config.yaml
num_key_value_heads: 10
head_dim: 32
norm_place: "pre"
optimizer: "muon_variant"
lr_mult_qkv: 0.4
max_grad_norm: 1.0
decay_fraction: 0.819
Each number is 500 + 40 x the weight over its row's rms, rounded and kept within 0 to 999. Layers, rows and columns count from 0. Numbers have three digits each. The size before them is the row's rms in percent of the matrix's.

# up: layer 3 MLP up, 1920x320, rms 0.0844, rows 1164-1245, columns 0-79
# down: layer 3 MLP down (transposed), 1920x320, rms 0.0332, rows 1164-1244, columns 0-79
up1164 094:514465503449436496492565543520488478530548481497521498544491496500543498525524517474513464445523493442458490520478485479486425476505443538502550572535519533470534517504485499460426526461500578489482542523455582528549523501514526476494465511
down1164 092:504470517451436499531490479517428526559517461479472528503475555501517431476464498473510425558505469439545475530524490462438493407492530468489570475450535441523444501542435504522478533495455502484508507581574507500472490485483491482472481549
up1165 101:423458468463507476482369539478537481475529494546493494517433561529501517496493490485462451474510505538441478481517473513495485492493486487539508498514478529500495477595469461520528502421514446477521481456463427436508508565473593503475510474
down1165 100:480498433457547511443501458497489520482479492510561542545521616485410489506489456499492472489507425532517473538483528572500508467541406467513486510530520591466483416504493460490486578421513479472533482495470522486518536489429607474506520534
up1166 096:505473499488485477518454470463428516564515501477558514516542532508540515509528456440451505503523499471558535509487548456462487556491492564471500472555457503439569544506442469467465541454542518478500528567536456522519459527519454466513499462
down1166 098:524537503534497528524498472556540480499528507516562506603544455507480488485461512512507510420472517482508436485478501484490564523499501456501493512464451429491491529508514563496423512494529500535426478570465548483495482454459507464544561493
up1167 091:511498530452574533519474498531537528485508473571461515493479493502489501508495599528512518481478521494552433421611521392507509568462449507434477480447463480462458567473494558523489462478541471520449542518525412513493501428533543608487486473
down1167 093:510543495492500532455511538570467578530489512541466533523517439456488425459485440586470574471461499497495517447531448475556519397499433503464465558521557488462537515467537464536517540530513535508473516501496461612520473477504474500545492456
up1168 107:443429519495519451456509544613547474444449494516519494429547453519544474529575475444474468522544454492507539525541426579519481548492557448530501451503517518487518490479604484412540575443425466582532504541588431492561481507458497436483518558
down1168 109:557476466522528430535546489524555490467458456523481565373566446490539558529533543441482467510535535546451547548516430520558517491555532474460494480475561546456489488583688545474525501433503458523580580476518505506457441504495539553545500431
up1169 092:514465469500455492433506481504561600448473477566435470464419571497494487542487519570517513460504485474466505476516486540514618546585472486504536514523527464505494521512478456500528392518543560396433498407484529443525490535489458537459559512
down1169 100:448501501486563480449552522469538545579525531498487436447541514449490566419465489466503460396563498573497490494465558529464477478478512543457517499517537507488460453544475506484482449525410543457409475496442449435427500510548558501429494535
up1170 098:561501492572475552485480507458537442578450499544528448467462527466479497489501521542453574467486449446537438464413497546469487460484536451571489504508517471431438525501483507505498440488528480583467494510500476536572543505592450580537552456
down1170 099:500457513512512483528462544530551486492455468549514546448502492478538465511527405540416458437490441505589507521494532500537483526451501490534533468467519508469499501543406528420436539491503484493557508590441521488525454483529511539559505480
up1171 103:466492568492576512431511444460511505457529433466503444490476517544511519443486480518477485533455438527493547519504492464534508588555513525553567497480480570454547500575407495480489470539559477518488424503588527501544626511562450471489591470
down1171 103:448528457484567475465511561507472544511463424417518575490528504506589525499486504532551545479453524487406472528519505528492479568558445499543554436484510458519531496510468436493514484477526503469481425501449517485562576543519428447525457526
up1172 100:472556502391549476498509480485509434475507560484500519477548537576585516548409334517524494531560467573507452501524520537455522487507460587427473453498489580441561512519490523535487480566543516464477505512549447559548499487494497521500505505
down1172 100:455558527501474522472490581482527551465538468500522529542437489475533510448504590482477540542420481520562452530469538491568464455495531449483423469568498426587480477488504590523516518427481474541505508549491483472564539502500532470575567522
up1173 106:491460545578432465464456482509470448459467495472530484542503552488487499553444504466487474468471507559585522448454511527526496505508552496490532520514480526494475464524481511546531572514485611500495488470486496495475567436519451510552510413
down1173 104:621504520462485425449497420476525446557502538512444478568520465430482509521473515493510494439566517480478497501497544485511447483565453432503530539505530491510499492530400538538533549515441531515512455547497489503484506456483548467543488506
up1174 112:509516494464522546517503457509543493473505412518513510462490522548599502499438482497487482472547486550468462545533497536525513493495553499582529477460448520501429588493523474600431566542510527485551496495489469472540452500473494517519474489
down1174 114:539527484489522542452536482530481536458546491509525523465456486510554470494445545485490493532505542576530526516517561546538420436535456503579481485473523454496469518517372508561572498535500604458562468504463531530518449599498461547529457445
up1175 095:489526459478502475460469541513473524453513449510533539461465529558467582531462512591591506560495473523494396506518507514551400516417486474519484486473500504563463451445501478483509455493524443534484460524526523490591543551481549498503452453
down1175 123:535484442469512487465434527485441521481532496505543535479466503504452529504464515556549521532508455532476404544532564542523438518442518487494511496477480582538473447464414495504508494484526492468497481528518529485583533559508534504522499475
up1176 101:516499541475504541497508525540490539524481458450529486405555407496476462523540522503534486548511465586495534437426535575497474494561473508506544466524454492515521515512557500417589588529536540563544502448519441536560520483424558560487492598
down1176 098:483511560532508523515457487445558532437554559578486508467492547532494529490522490459479548499516545531472443566497496533492477499489488484543446496529513504517538479462389554516535421583461556523596454552512507498557512452479504511486574572
up1177 100:477461511488504437478524437483524448507538520534573481475542511533494564475499548504503516448448497474445435525531598484473521549479463551522466533459569452480466509451465505484556474507467503514526533464497488553485477519494499569489507522
down1177 098:471532448492419587453409471495522517551488485512443514632489473509518536531477532509534466489486483424513490477495457483460521449485432537467453438528442485540616584521505501471514424486602459496544494528500497488479461512491519459484516503
up1178 108:449504532461457452502511514535535487500544457371575508455446455464511418514485440491507520494491510508488464519449519497469482524569480501501507410553571470533443521508496548545446553510509416459487541510590492562469532465484483561527540446
down1178 096:443498487477580347493474499471509558558544438466510487506610517510511519529443542426477524525560541541438496515471474556489497520558487433532563504544474478498445483480525490441530514438547527489468494527501498504458540525545464493465584467
up1179 090:411477581519523545466611439450472470407467539488453485504511546539520584501457540574526476440543497467487494521532585479506441558472476508442487512535491528472529552475544471494467451498480514502516511515537485493502469433542524549504519501
down1179 088:534455571582556543543496502490463529514532545607506547621500410555472494513564566509480533464568497447488559543449497464516571454419537485549502478571499504432494521458543516451477491487505507428598463432571452499440463429419510443542466497
up1180 100:505494468498557458598474462474454501528479478465454477472467499537473379512489497565482478569524467427493437468480429464412442509499507547497503422489569557442506464498425458590472534516524523509469506514452505474497491528531518526482461560
down1180 106:438473526506480481447464494488518448513481510532507513498484514451503486569593506431522437532492461518524472496491380497508486515580456515550535471455535588506556467456420448514542536472499454554502548526456511522566461456474506561471570514
up1181 104:523539502405486477480453563491467526455488506536610575486433546479482545611518503548465518481426501468485552495510538509471556449479500567571501551502460516460519478493478457460506554514524449511461473516471562449510495581515510519521491487
down1181 104:399554416467447485479456520494480526522530444456541521464499516525492471517515387470462477500520561558466541540569535502539456555492485516540508512530460523534534467512506499434468509444502424586522555537508510596483466465550470530464483574
up1182 098:491476477507415502452521485430541450462426539501505445492451540500497461498464486483541467556533589489496500526468498539520514541526466474494453562545551465542532559529521477462543472529562474533503507489513522570504497542486454478482468406
down1182 100:498515541499522479515622554538537417521453515441452596504527520505489573500497507551527458475508544506509509439448554571503471543513498465516537489493501468560452558470647460453500460531546476514553532520486459569546464452551477474447486528
up1183 097:488514532559488557430486517521431492455479506442539509537506564485387491528458557405531555496497499482603502446510491534488455542439534526473489493538523463513547460462568539475500515575500476469571493507529421549481559470513474506505444503
down1183 091:605548519491464523516443534503499583529556503513501475480560482477539508529501507545439490558446461521529499483424539475522518463577512429504471524455479471495546524485452436539457524493495494563472492442505503496463484520433434506452451512
up1184 104:463528525538457523527510492515459467444480509541525529462471490478483490513510478511452493509444494588449522482468405562521531449560495469528549523498427424463609546529526491463504635548516544517482478476470434437557538524490482524477529440
down1184 104:516438501506413498543459405494496457515546496515405514579528515487557460519511409474489467540532439495526511529475501505393487482497487534552545524483465460545492494497463493520452543515549450570461479478572472512485495525445497445440444474
up1185 092:464482512454474532502534505464469498537481494516476492547477454427528485417545495439498519399547496439485484521500476561456442537525522513508488512471462612443516511468514475499543476462505477576513527564522511548497496517501481560487527564
down1185 095:492458392460543600457419510482477489518438535495463481576493436466424501505516544426505513553513434503507459503515525547451490557487522466514456503497526514515508530485574486474454489519520514447498498507513501554525486534483471393493512419
up1186 109:515515451479492505515517495517483531499479518489510469434513496497510541416506531486474528485571443561505448536475466488496543560510504466497580493465541444508539547515465463514521475508500561509509515536572503523448506498513513497488497484
down1186 112:505518534480531502493506519511535503453491516399536451491570518574451494466426485467529453545538466494533491486422536476493517451427506442542567484454506477543452552411489548572511445515490473494514473465451522484486539458519491485460461452
up1187 104:566464494491504486471484470436435560532541392480487548523519513487498513472540509499525557437475539501489523521501457497515483464471518491569551456499448543573549538402570466553508522484426472443491518492521542470493476529547541597512530451
down1187 100:632520482466464550561498457501544540541485428512539476527506560552533592482525461466564462429459510454519472512530465571490488501554474487515510509429529514533481487529509524491460469467516468376527464447507483444414551478528513503516496530
up1188 097:468506579457440478570543462556552428543505508451457516464539441508539454481542489488527507465471542487539533541472513505461521455531474519467552416508521526521577531528463417450527522469484482568524506544463435475443503488483523485473533461
down1188 101:549535500581528520512454509435466469519638586527522539412411495438495528459541512556509472521517501474463504552499510517436545533472502484508535526533446448482523482550601535510526524556519483502481555459523434412491479529469524537493496545
up1189 101:508458513481543472583492517457529464497554476547528469520475509489545485482482501547491526524508460436485488529504439624570477500493562464560460428482485449433457472540591510527551547560426521544483472531458583522494518486438544464498517503
down1189 098:441410576533520532546492579483542448461537493485453469501450520516660522420490439524453542508491560508562552508470467457533466487447501473496490482403517455517494499610567520577549520465512467491536500497469510495457477524455536501550516429
up1190 102:541467483469424497464492495539466524476491536514508481467538528462477478504483512419529518483494550547531415469466433511503487538475565498557531517546425441499576528533514460485456486548543520512538499476514478540489524422486456507505504508
down1190 090:515484458476539535456426554478546549501423463516540401497490496442529460513509483488488510465510529492514444519509464419518541458558517488508475542473453462584512509496412476588498572528522530530514554474471522464516520499494450527505487530
up1191 094:487502526483468462493512515516585501472482578503509457514502563527519597504497462531500535526552488452578438488445448496494501495440475526521448509455431588549545454519528513572568532517521527541440484485471503561520549572462565406555492480
down1191 094:469439597518536534492485440530540532483493520558549549515437567467508522482489443549458536543475473538486438456446560537372527527481450492439518479464501467516534527481531482553473527513463472517522497483561481488534498540460470531478528536
up1192 100:565537485524511581500533482513455524547520491470442514506497504475464512415551542515540437521539483464513521578488526479549562493475534469470489522484475491553545499488508543489506627574461515442472541471482518433482500509490512512440505517
down1192 102:439463468423465529488488469442484527461530466465507547463456460515506538486500446501518557506464455499522486477507440513467460471454490547422511499501531518491563619520499551444528525472489504542510524464442515541466488522480513474544499554
up1193 105:508537445515527507476501456523494485515470503488562467457521531518547426529555576427521514381484479463573461471478470491453494463468511488482482543551485474460563472464487464484501543515475473529469505507477469494470438491515461535500428491
down1193 105:406481555479478584541544453488490486548520472463514516379480614477507541551445469508529520472515458500533426548572513566500615485517503452479504497592564575524460459536445532520510505436544458452441538504463484513505456486517469501496435492
up1194 086:482515439481483511530446455545526443527496478474507489450560458496488550455458486492514480522543470512455482447509446537571468504518529485494516458461478510452500539541526546438446594450417465511464494556459494500499518436481535508512511471
down1194 096:479491441430517571495563491539434498497461446528483431492591562483481456510489597546478472535513517534457482436484503476554530579494550520446381434571436511441512524453447523528500438460499509468536523539556472529524452538553458461475439459
up1195 093:503516550445477397449510493627447522512515413511510508446550472472466486500544428541527510517526461525488496511512449547492535515527526488490505483499461560441506419467564479463543512477569483482530574536510494542412523458463597503415502514
down1195 095:493382505513509556516464549469471556583417557518427474429483531514525449563494550474484482449565468504538571449542483465432463533478455475459557522446523488495483482444556491541453466572428511433524490449547537500630468527546426534486552560
up1196 094:494524468527420423491481517532467469564469442502554515541452558555509455454549533479569531524491471476454539589461466536451433544529512471458465485523564409488466492543491469498512510467485502507475508437516491499484597470580524535504529471
down1196 096:524498496465497437460506503427467530519531510474501541561494473496578513478524554524486599452483470451521584485455468517536476491517515443495495505507542461431530509490481484545523450468440509489480493517452474513465510445524496509479448580
up1197 099:529486523447468493448605499508427511473574500539526523458477533506522557410509481491446488505495503524509547441434537517549495503471560511562536482413534543447539454468535506505464470484524526524527486539448528528575575462447554536521561513
down1197 104:567489510548495498478503530485502448525520598400532456484553542517458466475437513461512509475492541518504438524498515490525462477479555457531499490508470539496495460439512452523483548446536458498528417476534470533564552521459486485486501517
up1198 099:453456458539565481440534514545575549510422431533496498481468479475532500499435499500543474502507446554527502506495559463442455547514459503469529419545495507520457471488530500521543526514542522528530504440580517490496525460525488451512478489
down1198 096:562481481510531518478507530459490497504520496472455490446526543453511532481532516522518471389501500504466520478484497469494483509525531527533485528436476546526504527380431461536474542509408422536560423501416540488481541579479465550458435571
up1199 102:513443484535437469555492545460455577493505478510393513367478446456570489505561512520543507445501475532506516522499590490501508497505482499497524501533495490534543474438566492488585478524484556473417547474442493530449523539476494551465491470
down1199 100:474472512510459525467486489490527497554522514463455450495473427504462544429531483505562490507504560446506472494525530464496536495472453533502529489509506494539547519454543548507560491472501554425478543586533542506471554499515497446532496420
up1200 099:449523510439516434561471507497525491548480469392450528505477501496492529538439503505558449514512484462506442460513547533505454507500498495514508489582458532471541474481516535514527505491562552525488496478527478401508544510552505517600529559
down1200 100:494483521575582456575409510459483508512479479442468521504535424466468506531547550517487458573524486445462481506601521543469448514486483498536518526594487503499534528492510599521481511521480497524485484538544473440488538467493451516512451547
up1201 100:496462475422494508585503563443526537473483481545521562487443536476497526479577481457562464465425504498509528509502464484469522521528503464558484515549440519450545490502432515507522508443544457547535459542534467492517541519611499474492591453
down1201 102:490586529441551483503475492443465461483508457536525418503460533528528499573569508476476457487511432506454448499531501437484447520573473518450489497570472458517508517515489526538464541509527459521494539453486537519505530475462495449538468507
up1202 102:536492551500546515505517472518479448467518467514514566506533521472523534543489572508522494483495494509502544437493463465551502532558560482480379481528483459519496523530484537498516527535531428522445524469452574511553504486580549527532540550
down1202 096:518468438489544501556459469562577466456474465455482598493538537556524541491527491470557591516430521442387551535514494500462497456418447496426544488504513513474547528515610538436498548534544475570437518506476558483494516493553491475468446522
up1203 100:433495447440432569469474490566432529462498506496522505508491456505512414473375524447474550477505526513487464445459528532435505580475520568567498486529559512518517496558469517459548542528579547464512523541554400503465499499498482482507476562
down1203 106:490549502520530540527515501494477524512451482496508540519518436494498461470476528410463595486512454479503513522506485589510488512459462495521473505569516505478563496606477538473508569470523519517466475573485508472527463543430484543479573514
up1204 098:512442506528559505548522505503472512552487521573420451442549553508498458555519566441494529450478552576482459468484544544454559546521575565465502542537559511503558430453550581407470525552464516468555497517536562479492564515502524520514473555
down1204 087:490556479505540451497517449531498499449455511531505540521457427583490564495463557475476530535511568469452472514452530492529540540551465477461486447531511467573447484538506402475516473404521469513449519470499485439438463518528557506462491436
up1205 100:439504544441468479462513485463534508489472456533549527532548567474519428512521506502524474467532531507472500543472505536469492518504546522469387521520460483505611530593496567474482563496512463440485537570516473469404538403504526506409526492
down1205 099:511453541520503562511503524448493483459399505455561458515470458483465466493477572451519561451486512524554571483556529530481520545499481494473534531448482459530492454467530452472474532444534457504528519491520454441513573558445557431469573498
up1206 099:442528542498589532559472467442513517533518495516574440480543469456546499508465510480458470482482512460448495474492502510461508557498487486439475417534512427558546507496516473403474471465501438396555538498573471498542444526505562488543494513
down1206 092:481550517542499461449488498561416521503540505484505531573463554479483510524457488491504441564533502546503534498453520475511508525481498541483542438518528590514471482421499478471428486485501501490457396461495498500485475409541454574448486487
up1207 095:502430533504490509524476502525510489560536511458487499491526437553555514523537523517502547534502480548510467523442534499450500535546483444457470508557556517469489454460584500463514516471544463542509526475463560565441485487543482442530512539
down1207 091:468461534555530447449533520490423475512529560444459483574574491493567495487465530522553478565415476523464434502437421494521509550501476448534521535490454544513539489485541517456537447558501504498520492499472477511525474525571481471478546576
up1208 095:456553468535480467443600493449573488501513523437530517542513548522510499517537526537510521485551491446469548501412489525515454547489530517493499502453428559531507621522544462527469409496482471503527466485485453430424501468518452513425502509
down1208 098:521443502501442455500508512408526534537512436548486530572474514468402515466496509505514539517523521520553483498471462424511531520489546458523432553493446463537547558448506464471498479562454509542487574470462446457531521478461435461439530469
up1209 106:497476410496531470516494509496504493514457450503548477499522535467512552484487372447467526459571526495438533437605514512520570503503480480456571525486466531490487533503546475508433470545545517376491482520455482479518480463468525528490443461
down1209 104:562566490462546510521506389515509589507521527471471500543482459466462506519446503509554533551594425528490457455520474441534487564586523530437486464557508509495530505509409538478472526497537487454457432507546501509504472485440531497528460448
up1210 094:516426461496512499468469529517515536481525556511539508550524483495543426482503486400476480468477542513456470503515504451569469503567533427393479530520423506595483540485546486507447518532502532523546461490480533555480546552440508511477531502
down1210 090:460480506465467482528479565490557506521478487436511524469483519522467474564499509537559430473502503461460540539515563474546492471539552488523494470466462508503470489511486443499426485486475524443566497524471555585432567498510478470530473527
up1211 090:488494476490493532534507549527494510524595437523477487457435548405485566447568525546588515461523565457467501531439485459490532467545530565546461470525491459529554582448485514504544466459558561527512409509563494489461472539444523511470484551
down1211 094:468464471535501545532474461515551477423552490527458526454471493500510536494566497499507455482500506479492505534446523520580458494492489552525415515510457478482484548465449464490566566436488545490537469540460553409484540484545517659488455558
up1212 100:471444460454471464489505416524522458433533483499497533476448461546499503502493443541556563480498521410524426602461460489468454554484518516459436509504593477496474501501531463570489520544560505490561476482533433492477518462455499534507499491
down1212 092:529511461443458481429500455557463535442545516548493501368427497518489602474490492500531441400515515457487471451470457459555475464465521463413515521460475521502563525557536565465457548531472537451499570464536448544558548415414531565486541508
up1213 104:497470477453428535490543500498492486535503490499497558468535437430485507510512553423547558517603535562506496558502462540483472568504505490505410511545475511441546437592526468504422554610436512503487461492468535503480485520478475537472487402
down1213 111:574435507556474482571485576526572512548445514545450498499512473509455503458540471438542559546524484485485578528502468452494486511421451468514498558522489524440531524416472527536501511600466488488479549416525516490503472556507488488492609499
up1214 097:503463495532412476477446502512556529465538451542454472547479494538515507498502458478550564479538491516456498533364538521449477496489471444486513434441540482484476481511477510452512477468532539533540549536467440509460484495472522502565518485
down1214 098:454490518560498516566514497529538498442486513517459462548470534508557531434493489496593526517433484429488525484400513498466468426469501417484569417504498468489585517559526526448417476510499548484546504566503509496539537515484468487511410477
up1215 088:517451478518452483482480515482513468537466439531500514514458475475503485495505491488467463534497511631560529440463458504512501523562502527476526409521464540495497423500534404531595508519512551460529527513497464527467472504577503510515526519
down1215 084:567531517493543457419465482513460464469498453511535449538453435457514498499433494587517478546544453541431552462475473446473475512465511518534574514570520493501508523562477487522471503556540530500472473485545557562519512515496529443525471527
up1216 099:457462562518429522539461452483554495528531491528494472473510489557482504533473469389538510483428500497501526492520514480521493553424452472426544523416516545517555497536497534502496461479501563480448493522472455483525538525566519488511561538
down1216 095:454514481551497529470507509431537489517498452512434475442443542515539560560489520474479482470475597485535582423550508437506459542561469476470552538444504462500459489485478515511478412435503507489482512533516501506535506572514556520479459483
up1217 106:520537498475482550545549482503487471535529451439508498486527498487498568469467484550454534474491519469524483502458531469537549471601603502546485453472486516445486497491441535507485513519514436463484501569485532559566549477473512563493535625
down1217 104:383489480450483526567504475502416465497558468443459468487515490458478486547524452473512520539550529456518505509476547451440502478419515490504525464531482466586539496567445533548541514534497528516479473468502513476439432518540472528523469444
up1218 098:565521437529492489467476464428521509440475470538502550436478573513520586491426534540520543494544496506543551479544479503533519495422533505535461538548547480466508475521559543466486488409503400432520480522502562490516439492533517563503457566
down1218 095:490519503493486514504558530509426466470504521529459545500521539500572550517505490545520438498486550523499535488493474467497444530449504516519539471506462523445467492466522504517514491469522404464575550489488523484500506472515440441527542484
up1219 103:462489571447451471480482549516458496523513503528517519502434579551491447521484491560501560439568513444435539449432519568540535474518545407496506503555471511507442541432554435549515442472466463437535529493470515504475514449437435503550494515
down1219 100:516460430514492593494393527524499457529531503555519455506500501467511463589482513467496579448507494421505551573487471527507483523457493566486493516541507482461435416592435546533490497544503511562520532572531484458566520458547473493511507456
up1220 108:466445446442521517470489507460463458560478545423494423448512467563474604541458507501581498496478527507492485490512536464519470538528530419577519518539480562483477444466473520571455415441518469502462510482461571504536467510438457547528543547
down1220 105:534480459466471576467462511489518505468451515513496523511553526552474513494520561490568479486469453450478552444467464536534441488513554424511492517500538555508450473466501510551545515496526460534486526572446496524548502476494533511516513454
up1221 098:458514527524546456495473519503523497482508535474496466468497509533495464466533510457497467499471462432534530502530489535503459535513516539478542534518472469511493539434429494463576538505476463523451551477469488474493483486476510518507459485
down1221 102:522513540444530547539492518499499385506521525455475484448529549450484525481502498529535501474474597487448524467493448560596496582551471527437490456508477498480476473540562487511526550500528480518471533507505532554455398490507484511494532503
up1222 093:481477465480446545557498498454504519561472459524530496494425565534554452526469460474521473464506470491574487518473500457496476561489458479556500572510398505460587469451489465510531502490538477447426569427536525532542559490501458512554556524
down1222 096:494464514398421475499552554407491464540509452567494471555516441566497429503554557550509493510473514531548506457438537501558527465511556450476517420496545533497473559511490537542495445487446509465446430541533468512472478489461452503494495471
up1223 093:473469476474515483518407582501421535428442474444479552494449552442436561590507516445506479462567495486541494468457499508513529559507514481430546491542504490517512557484498540517422517461539534582516462526530459539461430481497561560540543502
down1223 091:463557456497458515479577476446573533543489504476486488501472528447507407482536451532514563488433529499464569554483489432561446514494518480536519465563479583488566516425443518419483507503481449513500500537511492461501531547488483499560422462
up1224 095:475564456497496503476508492501502508470519471501498527506536520533423507494441509454513428468577534521506504427554536488543531531525522494432512524509491549559521542493466521550443537546487464557449494520522432427463549474473510558557467545
down1224 096:424503560537492521438468553571444556517558426488504464507478422503524479500479517542486448444546553510462513485545512519520510487568515467550464409511485451547500556440543494504547567478472467529423513526497518572468514525499536543513539510
up1225 099:546495550478473462437595517465544544514539581541461522479545495450478521591509504510442525423462497572529509525481510525507493544551552505520512447545504520488527482511462501486439485481475512497510465505530421460443516504508541475521494574
down1225 105:446479577526525487622501448533508481488490467435466562513520574510483471515486534493466556504441542535494458492497570464497477459498526449547508524394488454517439457533571537491563462498532571481430473537562388517518478557464520522588558481
up1226 088:471496508480518562527461446460496503476489479519541554515552454475495500503500466437528556481553536517488473489462550489508481551534460485493422461475571490491526451452591568521506489477487527486432492597395455474542452488457436480449447504
down1226 092:450486482560488490509518477486531535570497479543611488545481505509424575479573563540435460483518565509458522507479548461570476493523504540538514545504488416565513472370513549484486483480483448459454493542525561432559489520521522432505423479
up1227 097:466537499528502569539553473519517464512540403479474540541499492503530439468521546455418482506439492485459505505444513492469525546483504534504448506538415460484578485491492498569489449511451548465513496454515499466559477532531516489546500486
down1227 106:543466586467456529470486537457520527491519519489462530397500536502460565470536490467468565457536436539429558516519511488492495484532517431598443557500535527563491499494507476528423573383490411509505490532468437470537521498517479469483459501
up1228 093:500510568516525503503509493502451534504516524561544500541446483467516445481476533482478504525457492581488510526497530502484538502453486465511472561536478439544413442498520475406534449543534528494560527483497583465499514585460414509476514483
down1228 096:431519458550535526521488493486507602525488575477516549514481469458447466509496460534467482399501557456502499451543532499523468531487516511620483459470544460513525466581507481554449486478524545553446432531432453487455457525493552497527588467
up1229 090:525583445561502513510485547511505497528500500423499446484464504512489535474518511491509542458492517513461460428474545552412511603512604499537510565497513450549474444487506480421515533400550491397571536557563445460488359512522534550530521568
down1229 089:448478560505521508486545490501502504451513492498508488568425463538522522555474445529472473506446520492484594547502548441523515504511490532492510478566497545463543511494517517552526548544453475552530444466432583488558519470463467476488446535
up1230 089:531522464486508483531476434465439552503483426472549503448587513499453498461426522464436541523457451482526476571451511413509495585535576455500477523506508472431498449533530538504498513516441478420504520472429463439532491537538578515482517451
down1230 092:567526477474417470504495470512459451465487432499468534581523436542441453504426490453487537534493492522526522491502483467501456501532516440555509527470574530486562493497520548516536480453434516474499473480444504476565435521455466498475431575
up1231 098:429399522483496475485532504486509543526459538516421561534502500463471477527463463506483447401464550496450507489522458478490527575546516503462508496454524497480519532504436475522479589551521521477614562545503534472530503501479471513540520470
down1231 101:480495526499437533572444616522476504454492477505504481457529454454494466506570461554514493509562478581456520476570515555546453527514495581530477466478471528471550624429499465438465425576498501499568512455441553474530501536579499500381498610
up1232 098:550480440578531491490519489472505524566589485510460445604499501470503476512503567471484497453451465471509506569492502511514494461518513490559460527472513473635502462458575480544551507484576455443551465500515491495484468502503498455544556479
down1232 094:596508497479489544514485467542473386462521529521508514506546513519482518478578549462436521477487610526499415427511523498531492530540524520504538399519574513435556507551560465482502515545515497539493611530527439572457484552527486459500517531
up1233 109:480505509500532447508510568510399462503568569479545600485510411539536541516437477516436484518532462514488513556423495519492490536493491475517518425523507522402457458497495465497515483512523447545582513505568529510486565552496529462501514578
down1233 104:498533557502574463478454433413490504569523497530522547507460464480496454482521464468530504493441425475501512484465495476477482503422460422517585427466557507531476453496431506537502457538531552460468450449485513460453450496475514524533494460
up1234 097:498583482528542523520425456495447493440491541484569533556509500555519432524551524567495471523481466444513467473570478459564575532511493598455537466507460512534558551505555442485465481505480463478433533496463508466475563469516464499439514536
down1234 102:566506546472594561519475435570461499518490522544534480480492479521537525548499576470497500503535500463472566464494551452555501535544476485488517516549455515490447496495382496437541500482530524502485554491499529516516544479495506537472512576
up1235 109:411543459556513503520422507454515432576479494492499515543438500491507544497437512444496481454532486500505491484483483474448450510465489420490498472404500460495596503551440477591558529489513536540519476504489501541539518513469539523496487534
down1235 105:457584471565506448552528551507461509501499490548470599464493588486482580529491531470464501519569468467479517461541520490499484517380494476565489506537497458498427513468477469469460479509484552471441497503480482504524501557537419512514514445
up1236 089:489573509563482487530476419450553543486507495419505560533569551486514504572462465492480506481561480509523462519565559471590502517508462514502444496502444521520479501496548452505547440488507477532526461557446559469563494536540485503457427509
down1236 091:505500522533437505506506504498508500550507462517524582482508552482485570503486560562445487506507512448430547495543448492542426505457472530502517506445467524490476476459527475534497434541502500469511474577492502433559506543538472464463471499
up1237 099:487483528519528516495464506555581533549528450512476493505523467511447505485462426468472508535469491498416440452520476513465573472570477493519441529519485482486496529384553567481537533469487520492472430521530516540468457493419549514552471419
down1237 099:474550544468497520490520536541450523534517469450532487532489528458495570498479521563492476489563490520503535520570556459458467456523497526496477492449509513474456469511493519492475552545499480512484452457509475499564463534493477506456453504
up1238 097:516522494490492541504469477486579525472517575534564494454518484545514545605440540572475455513473501468518511468471473468455535495545578547538499436460493516543464458514509546557462452501464513527526511489508445489546527484503571536504521533
down1238 098:515422550534485535538447528489468494471464541489536492500460458472447570482472541511560456487535577558494486534452484435467528463501484511484518482437562555492545483493472498505459431504534539522469442534560480500494450470491512468530502567
up1239 091:452540477445463453483453458522490538429548431489482523512489495562485552490484498536539483548501531477469432507517504470532487535437477476551497476487521562568458432460530515450520502444524507495526469510480439508602520551465547533464482546
down1239 117:501501436474498449455432468519512506456538506507508506475516479516474498477477515468555537568496503480455406519542542492499549530482489499522529508504464590605480440509376528451513522412515547469548493512495480516570547549481532518528528549
up1240 097:465529546487478480505477469481490466531532515432476560515505511476501456546526490496495500565450438525471536513462438475509511457500480487579595443488443538499549495417461529575481518582553535532544468490475515487581547516533399521496468465
down1240 101:556452523501447527499560503536492497513556486494474517490537520482557486496517495488448549458527464482507483481495508537574482476450591471564465478565499440453453529520514485518510527463487432564569478457522522576401384559484567545520557515
up1241 102:514615455460461469509447541536497488446532466486521501441521545515488495416506502482479476558493491456485471611483494487597425516466500502482535584451504531489616453479597407537479478490519475565511495460461512501459467556556525505451499515
down1241 095:481495524468533437484404500451423498488507480431447466530478498594540475566510514512458498538462462503519554503475501463507470506526538464532503523443538532554569477582638410504514473485458552501539534510465427470530455477461462459471537526
up1242 090:482537502538490489441557495592483519557464454567497518457524522496457522543464530487517450522517527507502519528479487542517518488527531516506577499481477472483520484519544461483551508516534496448575456483540458525530614519482580510471470485
down1242 097:510474525505481454470428529484485506543536532588506509573493559518521455476551508466487411524475481506491459517505522487495529481506433476531464452514577540517449532497508520547475450542534448511470459486468538522457447506532345538506504500
up1243 104:523470546475526581415500454505535440470481490405467495501571487574528407440449545521536474554481416462466477564480463483474483541545474536527491566520439470500578492507403438467508498514502543444497535487456474487580571516456452494504514466
down1243 104:544519546538509518527510486565512446458550510505545480491499480534478432455473529507527417489525491491424456584446532473472556571469481538503510480534473496424464455536537531504560574536539478534531533533491440602521485538507499502425525406
up1244 083:506488461553598485384477528538499465476547493476467515520485571563497483515490505469566466489456509497428481587491485518441477508503501502532647463494501416467492530512478425483512567534476410458541501516461524501534485527419446490469487469
down1244 095:518470513520462609555495460520472556479411488444515439416485525433481510533521521461524524490514496506548432459505536473491524480442546498488493507505546585509527477435551589475435493472501582465475532494577401438504484516508523542513588536
up1245 103:533506426497457467554461508430541497516490542515600434493520521515452514549555385468531473436530549423488533563487473499560530502496576535452554460477559496427520503556524567531465464492534467521482486480514523493537507470450473505491555511